config = dict(
    n_layer=14,
    d_model=256,
    n_head=4,
    n_kv_head=4,
    head_dim=64,
    d_mlp=704,
    vocab_size=641,
    activation='swiglu',
    norm='rmsnorm',
    norm_place='out',
    norm_eps=1e-05,
    positions='rope',
    rope_base=10000.0,
    rope_fraction=1.0,
    qk_norm=True,
    attn_scale=0.125,
    bias='none',
    tie_embeddings=False,
    parallel_block=False,
    init='uniform',
    init_std_qkv=0.0326,
    init_std_o=0.00615,
    init_std_up=0.0326,
    init_std_down=0.00615,
    optimizer='adamw',
    lr=0.00171,
    beta1=0.9,
    beta2=0.98,
    weight_decay=0.062,
    lr_head=0.0066,
    grad_clip=2.0,
    warmup_steps=505,
    schedule='cos',
    final_lr_fraction=0.0,
    batch_tokens=65536,
    seq_len=512,
    doc_mask=True,
    train_tokens=874000000,
    steps=13337,
    dataset='wikipedia_en',
)
Each number is 128 + 32 x the weight over its row's rms, rounded and kept within 0 to 255. Layers, rows and columns count from 0. Numbers have three digits each. The size before them is the row's rms in percent of the matrix's.

# layer 6 MLP down, 256x704, rms 0.095, rows 56-92, columns 528-703
101:089189113131076122085103066112133202094083155146113187057137161186099117112163102079146164172082139179096103143095099117113156093180102140114114176104063146127107099166224127125120160072127078137133124142129099082107164138181126156098119189122076147143126131115115141155185170086085137138130100130152136090162100155135112132134094092176076085184081154136137174184126134182143101126137190060132162165143073141153147152127192086132150166143085141112098143123107191171108107164160121172127089120161147119139090153147126172119139116
109:108104122110190113076131131113142070090107127093176118161088140123158160016135166201148137101076120115088143174031128177120106154103131053133050124104116154136199111134089133147173105147179074126096074126116156136144139162125100139123128094169154130027140071129124160137101130173123143077153113108156102111098080169148109132121095153067120131175173191158118156111116090121160126171100097134124152127139144171109086180113147103193049138134037153164134196128103052150143188129132140134100128143117159109138206140109194132108076127
095:152155125135152118155154168102131123127113116099160167135126179129144133179139152124175071114165129120158120130127141153122123152131170134133173108188141138139099158118156175143049142165117135119145114151112107122082113078159104177116133160118142106143095176084142143116108111102123112142125141123150126178135172110107154141122142120153108164107109113076117088067122111113125144104134190162078196114108148113079105118145112176113168107126112103098144136156137165091093065110111089118096080126109117165110066129157109171154095134
102:175172128103163087123114136189106094091131127158135134152167095083080161175105079159173169147117097117140129190149188117163100167161145107142114108171035165113127158176093113116149124115126152103105155075170114113095190172096127135149112109074141121163151127098094146146183054102069162078117130127166104124140139073073105112088122178147151113074124110089102137187125127160173131143111080083174102114081130136100166149195137134155098105126153114094070126082162093114056146080105148133080090202100120111139126166092088182141167134
104:119143096144120179131102103173140106204121143112104082153126114149145138119119156170138102163155094135124125119128166162117110167104113087093146141179129097082161156192077066125075150133176123172106150106096144098072127108163197101179203144063134147127067128105103123147081084147114153164105118123194142074067095099103104201157182169144209152085153130136156165136214154141163114147141120084174161113109134096110114133154107127081168032140129089127153167121100119111132081119130124136126116168123137140151116193069119098084128119
099:107109128100120066061135118119167142135171136191083142132121055142148090103051056093178131098104150150151108119160132169142106122079133125150129124115154054123114094097179138143180019078081120132139142152155100141141102128180128167116113131101116144154160144087135185130110139165123102113110121117129118135155108094122110107102125130154123099098130183134120157103059108111105131166088137098147110138130120173168097116115124124115133099114166126147179139133122161125115109157168125087136167100118143173116148088151166091161153087
096:108150135135123121096112192089170126208176121127187107119135148112052044112194151150068148087138125159199164100123112160109134084119136062149182130110138147136114104064128077141096155183155122142117095086124095141227135151166123125151115018122072072142172080120143085130146138137150130166129142118106187163156183091111106163149154058093103144133115129139117225129112142161172122140121100057135092102154171168148133147168153143101144133117123136161111133179151087138111118123157153119147116067108046158093166131153122157132123101
101:175158129115110098060107126077139175120147186156159112124127162105095102114180115141094144140118135149112105153138093112139175105176137154164103089117107103111114091106091119092095171073071120153126113142122136134149103162142142124167092135071146144078091080099167122135118142099105140101072121146131093173142116136175101137068217145149211108196089067177137168162221145178150108110137113135106113120142114100150169110127133196109126168141158125175195145139107130221160100142092133110065125155163095113143128146194161180189171136
099:191119163128079130095107142171107108100095144197144132103168185126167128133177131144093171149113137108063107134137141100185127098145127100108110095128134097058115110110143095177062138123092069098183125152089078152123123135110117173139155154073107089174167108200071075093149120132098090076173105084105109098122153157112130035129124158111147087124144189127136148123082217097148081145141128143111116150137097119140145097121128100182113029168127113137131139158115165121130107120165124104185139146087095143121092125127168143087142091
098:087163115129155073132126159135179115151148103105149147135133138125117096149087128136119074159100085135112124151161159090131135069151121070133152106169189150131094098113085135117145133149056082203144118120091105149102180120091091102118132149084166160115172162068151105137166121056139084073137135153193124140128136102171157147145091099102158128159112111132129129105127229113104116136144108161158133101132162099182172087099105177110150136147138159136138153140094196117124100090132120164146123111131131136150136183164061110142134147
097:124103116114178109157145128172176071109163114141186141102096187116140097111161043111163113176084193145214107134143141188094180117089104129097082143153202106170113126106117162126160122052114109087121167105133111102107153119135135096168107093151166092142140127136114169107183090113163095158102099132115128068095201133160089184167128159150120111110143060170136094154156123124120136122148156139159143204058114125169138101141136177128127138106145076121128124119106093167147122107121149114196132100129182167147155152098136083130132091
100:171120215120055128068195110147138115149073100122121115112166121142150131086125096109081116094135189152128107125146130096119153157125151140119140110128157095129139120166141167117113138190101199166120119109112130127093103146151139112172121123120137132099163115129103049099105075154118149156105132124071078125103139139155156011080194171128137113127085159141122100110123198073097108118118092090105134121160170130137142141125164153094071135117041126152180167136117168094134157160096097132158139029116146082100159156162147105051144139
099:119114132144097099181168115121219169083089121167093144136082098119131086131105066115107101131167096079147179102144135144103176095132175081146135104131135145131126144132139162182104140097108156132085124127121093137081069113099102150123160144161166112150119135120139108081098162064125130146122144166141078171125073110084075140027170141084103141127107094107127096103113101123126072145089128130072107083107146157081121086141118158177136085032085133099135154127150115128195142137070172115131136123120116110096118073140150128154171137
100:180183116098074084137122137113149126157142117108125085113088142119088133112131114132182114111090123140129128120096146103151106116171205122140149120079088113159118093162124165091152102119099129164167091096159157069144136135158088138169134151156143144157048119064164090143133134178132159183116060108142140128191142134170061111142072167163178080136162191113118194135186116116152161073156145104125127080151100153143166110043094132129139111127127120095150110152112100100086186128087151127135068123146126145130111136108174051093154139
098:162142093146116142089080109135160151111115133111152105136154109099087115087062090185131056148115190132132161158120109189168113163136098177147129096126093130175151102158166151120144097166121108128065131164095077144100187104114120027073133102076087147188118098043124166057080129169076138134124128108075132099099176147141170072177103138123104066082099162138103114118134065087147120146153127183094138132079115117158172087101159148136121153149106169156192155123165113097135116119089137129150165191183186106110081077069144102114120137
099:135181087109114091159173124115158123137068070123120152095131082105140123108102155076099137146126124121163135127109132132155070140141092104115098165102091157104148104072142083117147167134143150169115139127053172140144083090113185120129125094110137094143140155151126163113108197091126141099143162118099061210089099163091110120119148159087088135111141095121130100136139182155125099125086139111223131077101096178069168086141117107096131108203076094137135116118150081062170147162126062153094115174150183126178165105155077152084085127
099:077139133128104089132154103135115114148099127137204103141148127119141136163147124149122120117146076157119076126124167133126082105136078129116133092110139115172158169192073078086105154114124109099154144156110141113106124103141126077106118177151143127091169192092100125140181153064103000134133138102129152141120135109087148128128121112086169088089137155133137188127080051113108184146151170164158132130118119070163128128091112129059091138137153128110086101122162088106155201109170145091140136123111099083130189154086127130066080186
096:227172136170096118091121128177134101114136145108156075142083111135123102082143148161086159123223164069176090170120136079146145136095105138121116136095152102152121060137079103087124179136105131149148146126127104079201116102163134086146095061121120139159075089183129156112139138123169151172141086100125182156087113106106096142086127198135111105159109096081135133141177085121176111149078095179165075130156136157149098111108164185135084204166037176140122101093122110193110099137149161069147159138118198109143172182171155109128089149
099:153165039146155175122068156080108160100094160117170152163136128114130186134075117140168142075107110113154100110113190172115100147168127098115108128144108065132136174120157104198166047112157101155171121129141134142125147080091123171146159169135128118051164119093184094118090132128121127142135154138150140135143150106121128098077099074131124128124113096128134128117143110153191116128095031129109080105135126093073123153089107127153109095171107127158115191155175152100164133127151115100142119170067132119123119096136085111088129079
097:147110160124120124102111097127180102090143121093195112119145120080051138144120171217155119144154075072184136103132134144101204095143069127142125119099183154169112159189178185135134095116133161089117112132143111159082157111115099122076142126113078139142131086145193146123180152142079152094141132117140138151134208129155117213088165074123061136113169146133102135160139186170099040176108141142094134109134148212115148183173168087112099172116085210164111145131092086095159171130113122174112145135192106121085083098054125156143057122
095:129149159142117122199105178155100133141153140130148111068188098127212120106080061177108052128134165163167116157128137134140149116135083155099114119176133142081133106085159084175119106108140131090151138090109093164124121117066153148121191148168160093220146115132111148126073173166069126118085181118100076112108184072083105124171129147157171088173123155165135165109105148144154139098130107140113113147079168172111075068102096045090159165160101119074150117079113101106114097136113166161183106139159111164091094109136068111157109097
097:069162146145087170131103170143096148145094110097133126112131151127135125160166141130119082105128123120110090117127121144134104153192114121132051049172095155098095126132155149153122108168153139079151114085184155115136127127125165114133111148194101123124090160154148123048125148146227161186161050098133162105168110174157116128121097182069109114090141128074128129147084137122116165141134096100125127128155209117132095113105181084120063099056106099087114107165133102143147112111121153166119122146125153184070090098202156075125059139
102:097166098122051043110167105146111135108199113161136114075150146118143128099132093167119188131200109129127165108100079154073127128160130124148136107151140121143123166127116060144148152092159128119100141151117132069147181136131127124138108077092139090149130103176079127121093070078072118120068078082176132119098145134091136117099140159122142134138118133202097107130142119127144103093130134076078069182090114150075143161126201158152115151178108146148135144195136085180068073091129134165147201117161147147160075134157096120147161154
098:137159170099162115158131113138186193167104126024110128181203084112072133066123121158089071143161101166164091136170137133128105065088105146126177147141119148151147136170158120149073141146132156070132080110101105145111133193154161150134144122117143083166097119141090133141094080147127094125121091121114128088096138096141193118123201132140140091133082170136113128124136145093108144118090107177140131170198145189143143152105084077181175089112099143175160103148104137097139116116146160158089174100114128136062142070095103149108133168
098:100081108155112131092114164120110144162168131151094067144161117166058162123112119132110134106104113117174188110144149156109143149129174135119122148163145141159124129093102075167079129123106084093117169148129164163093112165170103123195104239158236179114118109041137107107180103104165098176090111110174091129120112134104179093153133192152169099184128123108147118169102146206134154112158179092114143165104144163094166134084127149139137109239141150151180136118148143126094169084143144127122153124085127173155150114148055138142136168
098:086160083164098142110176145148132140125092138172146114081112160129100197122123155125095071120105165123141140085135100109092125151172123197097116114145183131108160103095104147158102091139067131156125119161098110148148121120107149149149175071098122051185097144077130126144140104080117169139143107164158108112139139161192092082111141159133111163139076178111137104159087120044103057140113108062093131199139090151084143153111123153134145136136089138159160089171135122067185198145134118119188131103144157071131106102132089121122124122
099:115114179099136093142162141130128178170102168150072104034128096130103169163077133180172101148145139138154166215118138101130122105154139054135124181119114114166129121134143134118141123139089138176196130120137137175159126142144077166115149186167153191142112102118178152167093157169090092101125135073127153149079124111092168150195144128088166138046117100147121115109133120129143118120177152116140093105105109195133125120114153151053150109199130139155089124176111213109114141129116133112133112108059144166108112144120146126115156148
097:096109123104132094129166108131188083124100131145064114095104105134080139140143111130140115100127153101129146074164146113191093153142097172160092156148084092199114099145019163134186113050056131093109122150120151130104116142111156071129162096087159197167164043129131142075090163157084165172179139071122143096152167198127127141132099177108139169114096101148089123141173082131133139134119143103093056137074154106161177193135110162131104142172140138152102193116092092145142068110123170139137179102067106122142121109161131130077087101
098:079139145123193151133176124138097103098098119140069163110162129133124151184083155128072118126147079124137134132160167110156118139111150149137155108092147137148108159151155120129091076163119169156178140166145134126128138128118117188163068138110106169059087153106152132154121133166091075098123158134197103163084075120135107146147130145136159129139109103063125124165108066097120255128147152096077115060103099135097135185152116134119118117073134093168086144111169167139141067107141156177072136160076167127134116139140132144134161159
103:117154105087185137194138138141084145113180155119087208125146124157136143135131097140157070095117045145114123100167137202152074152126126126148099096106090141061061093186150158123116142105101130154045102130076121115097162112064150092172151134107168109130106147123124122187127166151111112123176169147124083119102114190143152185077148127143102074115130122181105139145125140112113105149062143120148181111120112122077096189088112198116161113114148144088136100129149071082156145174147089221134131127080115124227176138145097141097138141
097:103109180137130152121130109104079149145097111163076065114077071128118130097119093122132073201150130156155123157148120110187136154122110155113099152090112143144108114068190159103141142072105156106083140153108083144059147121097123070112184143061114158181146130117139106172121107143094143130104149106119186107203118103082140081083124049152142097147104133136123138145109181142135107129160130045152125104121100100148093095137119145107128111114103147143171152099085171138191152110136095156131117146059162101171107125169096137145088082
095:160172097117150184131128119163159124089143158081165116103139110104154066138182151189112169072164144112143108113077125116165035102114127156150144098109126129163125131151100140183173093128032166104150135103179075110128148198121032102109164075101113100147115127103113143131135083122161077081119185148125127137184106122138153136089049141162107132139117092120118115139171090119154118083165134153086146165152111136128141117174095094174157120103106082101102128142075148115166104117143173154149106107159101135156051096127105133141183138
097:099154175074166149105098128159122096100111142098134068070124116138130119178105128117117160054077137083126114124154097135142111174127116080112118119067084075110098128094158135112178160110068145065151108185090116110149106116124076156100161110111090162154108127152083128167093085106075116118125104085085088115109164077134074162116141090092115119083167108124126172121127138105132078118104121106130120169117197187129122141102171150110078153161115165154162108088084146099156140146071134120187130142133150101108136082120133109160068150
099:150090097120107084156150142149083112182033100114154071137082142180084187099079107085101166140109136168126125140134124110170157121079155136092079141154183122189188137116129135114116162096139129143182080114144131178131107068142122137065099096164140120110158130132183165121131128106056119128181135152165146089119127077109149130155141153148130152098104138090137161113159083148125128086154073105161111066159157153169139153163096173147111132167122074117091129145109128202117121071158130079077107130088068126067099182137092135135117092
098:098158138129067132147122150100149082156139097139186150128069165145143136116135099158159113092163161119143110125159102204137157148093130138115081037132108104075074108108093178118105142161075127195137103157109134140100065088120124132149130120088157152136124136110113104166104125130109164071173073141149155094127119085106100082087126203149120095122137168143120205135091138143051105151079114139181136103081161171073104138121148134080120080093115097158018184112052168122214091139118089102158190147097108204088155146070110124158141076
098:150154106177168061129093070113197123119110136115178116135152208089138072145126194137117162065142145147148135182088185115145144079166113133136145134129154087147123066070147114164111166117165149114181149068131116114144074139100129112154130131111167048144148113141146149150127115106179111100135088141051091157136115121122160107183115139106176129117177143120137130080188085087129109099100185083171179135083152182099159164146197130094165141144125133078154094132168099104101113088062130120079092165165097115126148152109152166148148157
097:179147122133136158104133196131116070088065089182123119094079000143184122131080039087133185159150148136151111133106113154175145203101110108131141145110122110162124124107091109106135105126120149102138109169032145120162126127139136155117141181148126130133112163139195128103085110117114080081115167083090109124117103155117142099158170168115123137128123160167134100151174133162097205149121142150146102139130180154101082154107179091147097163178113138112165130137201113104191103118082128127111128136147121128168114135074085120163167055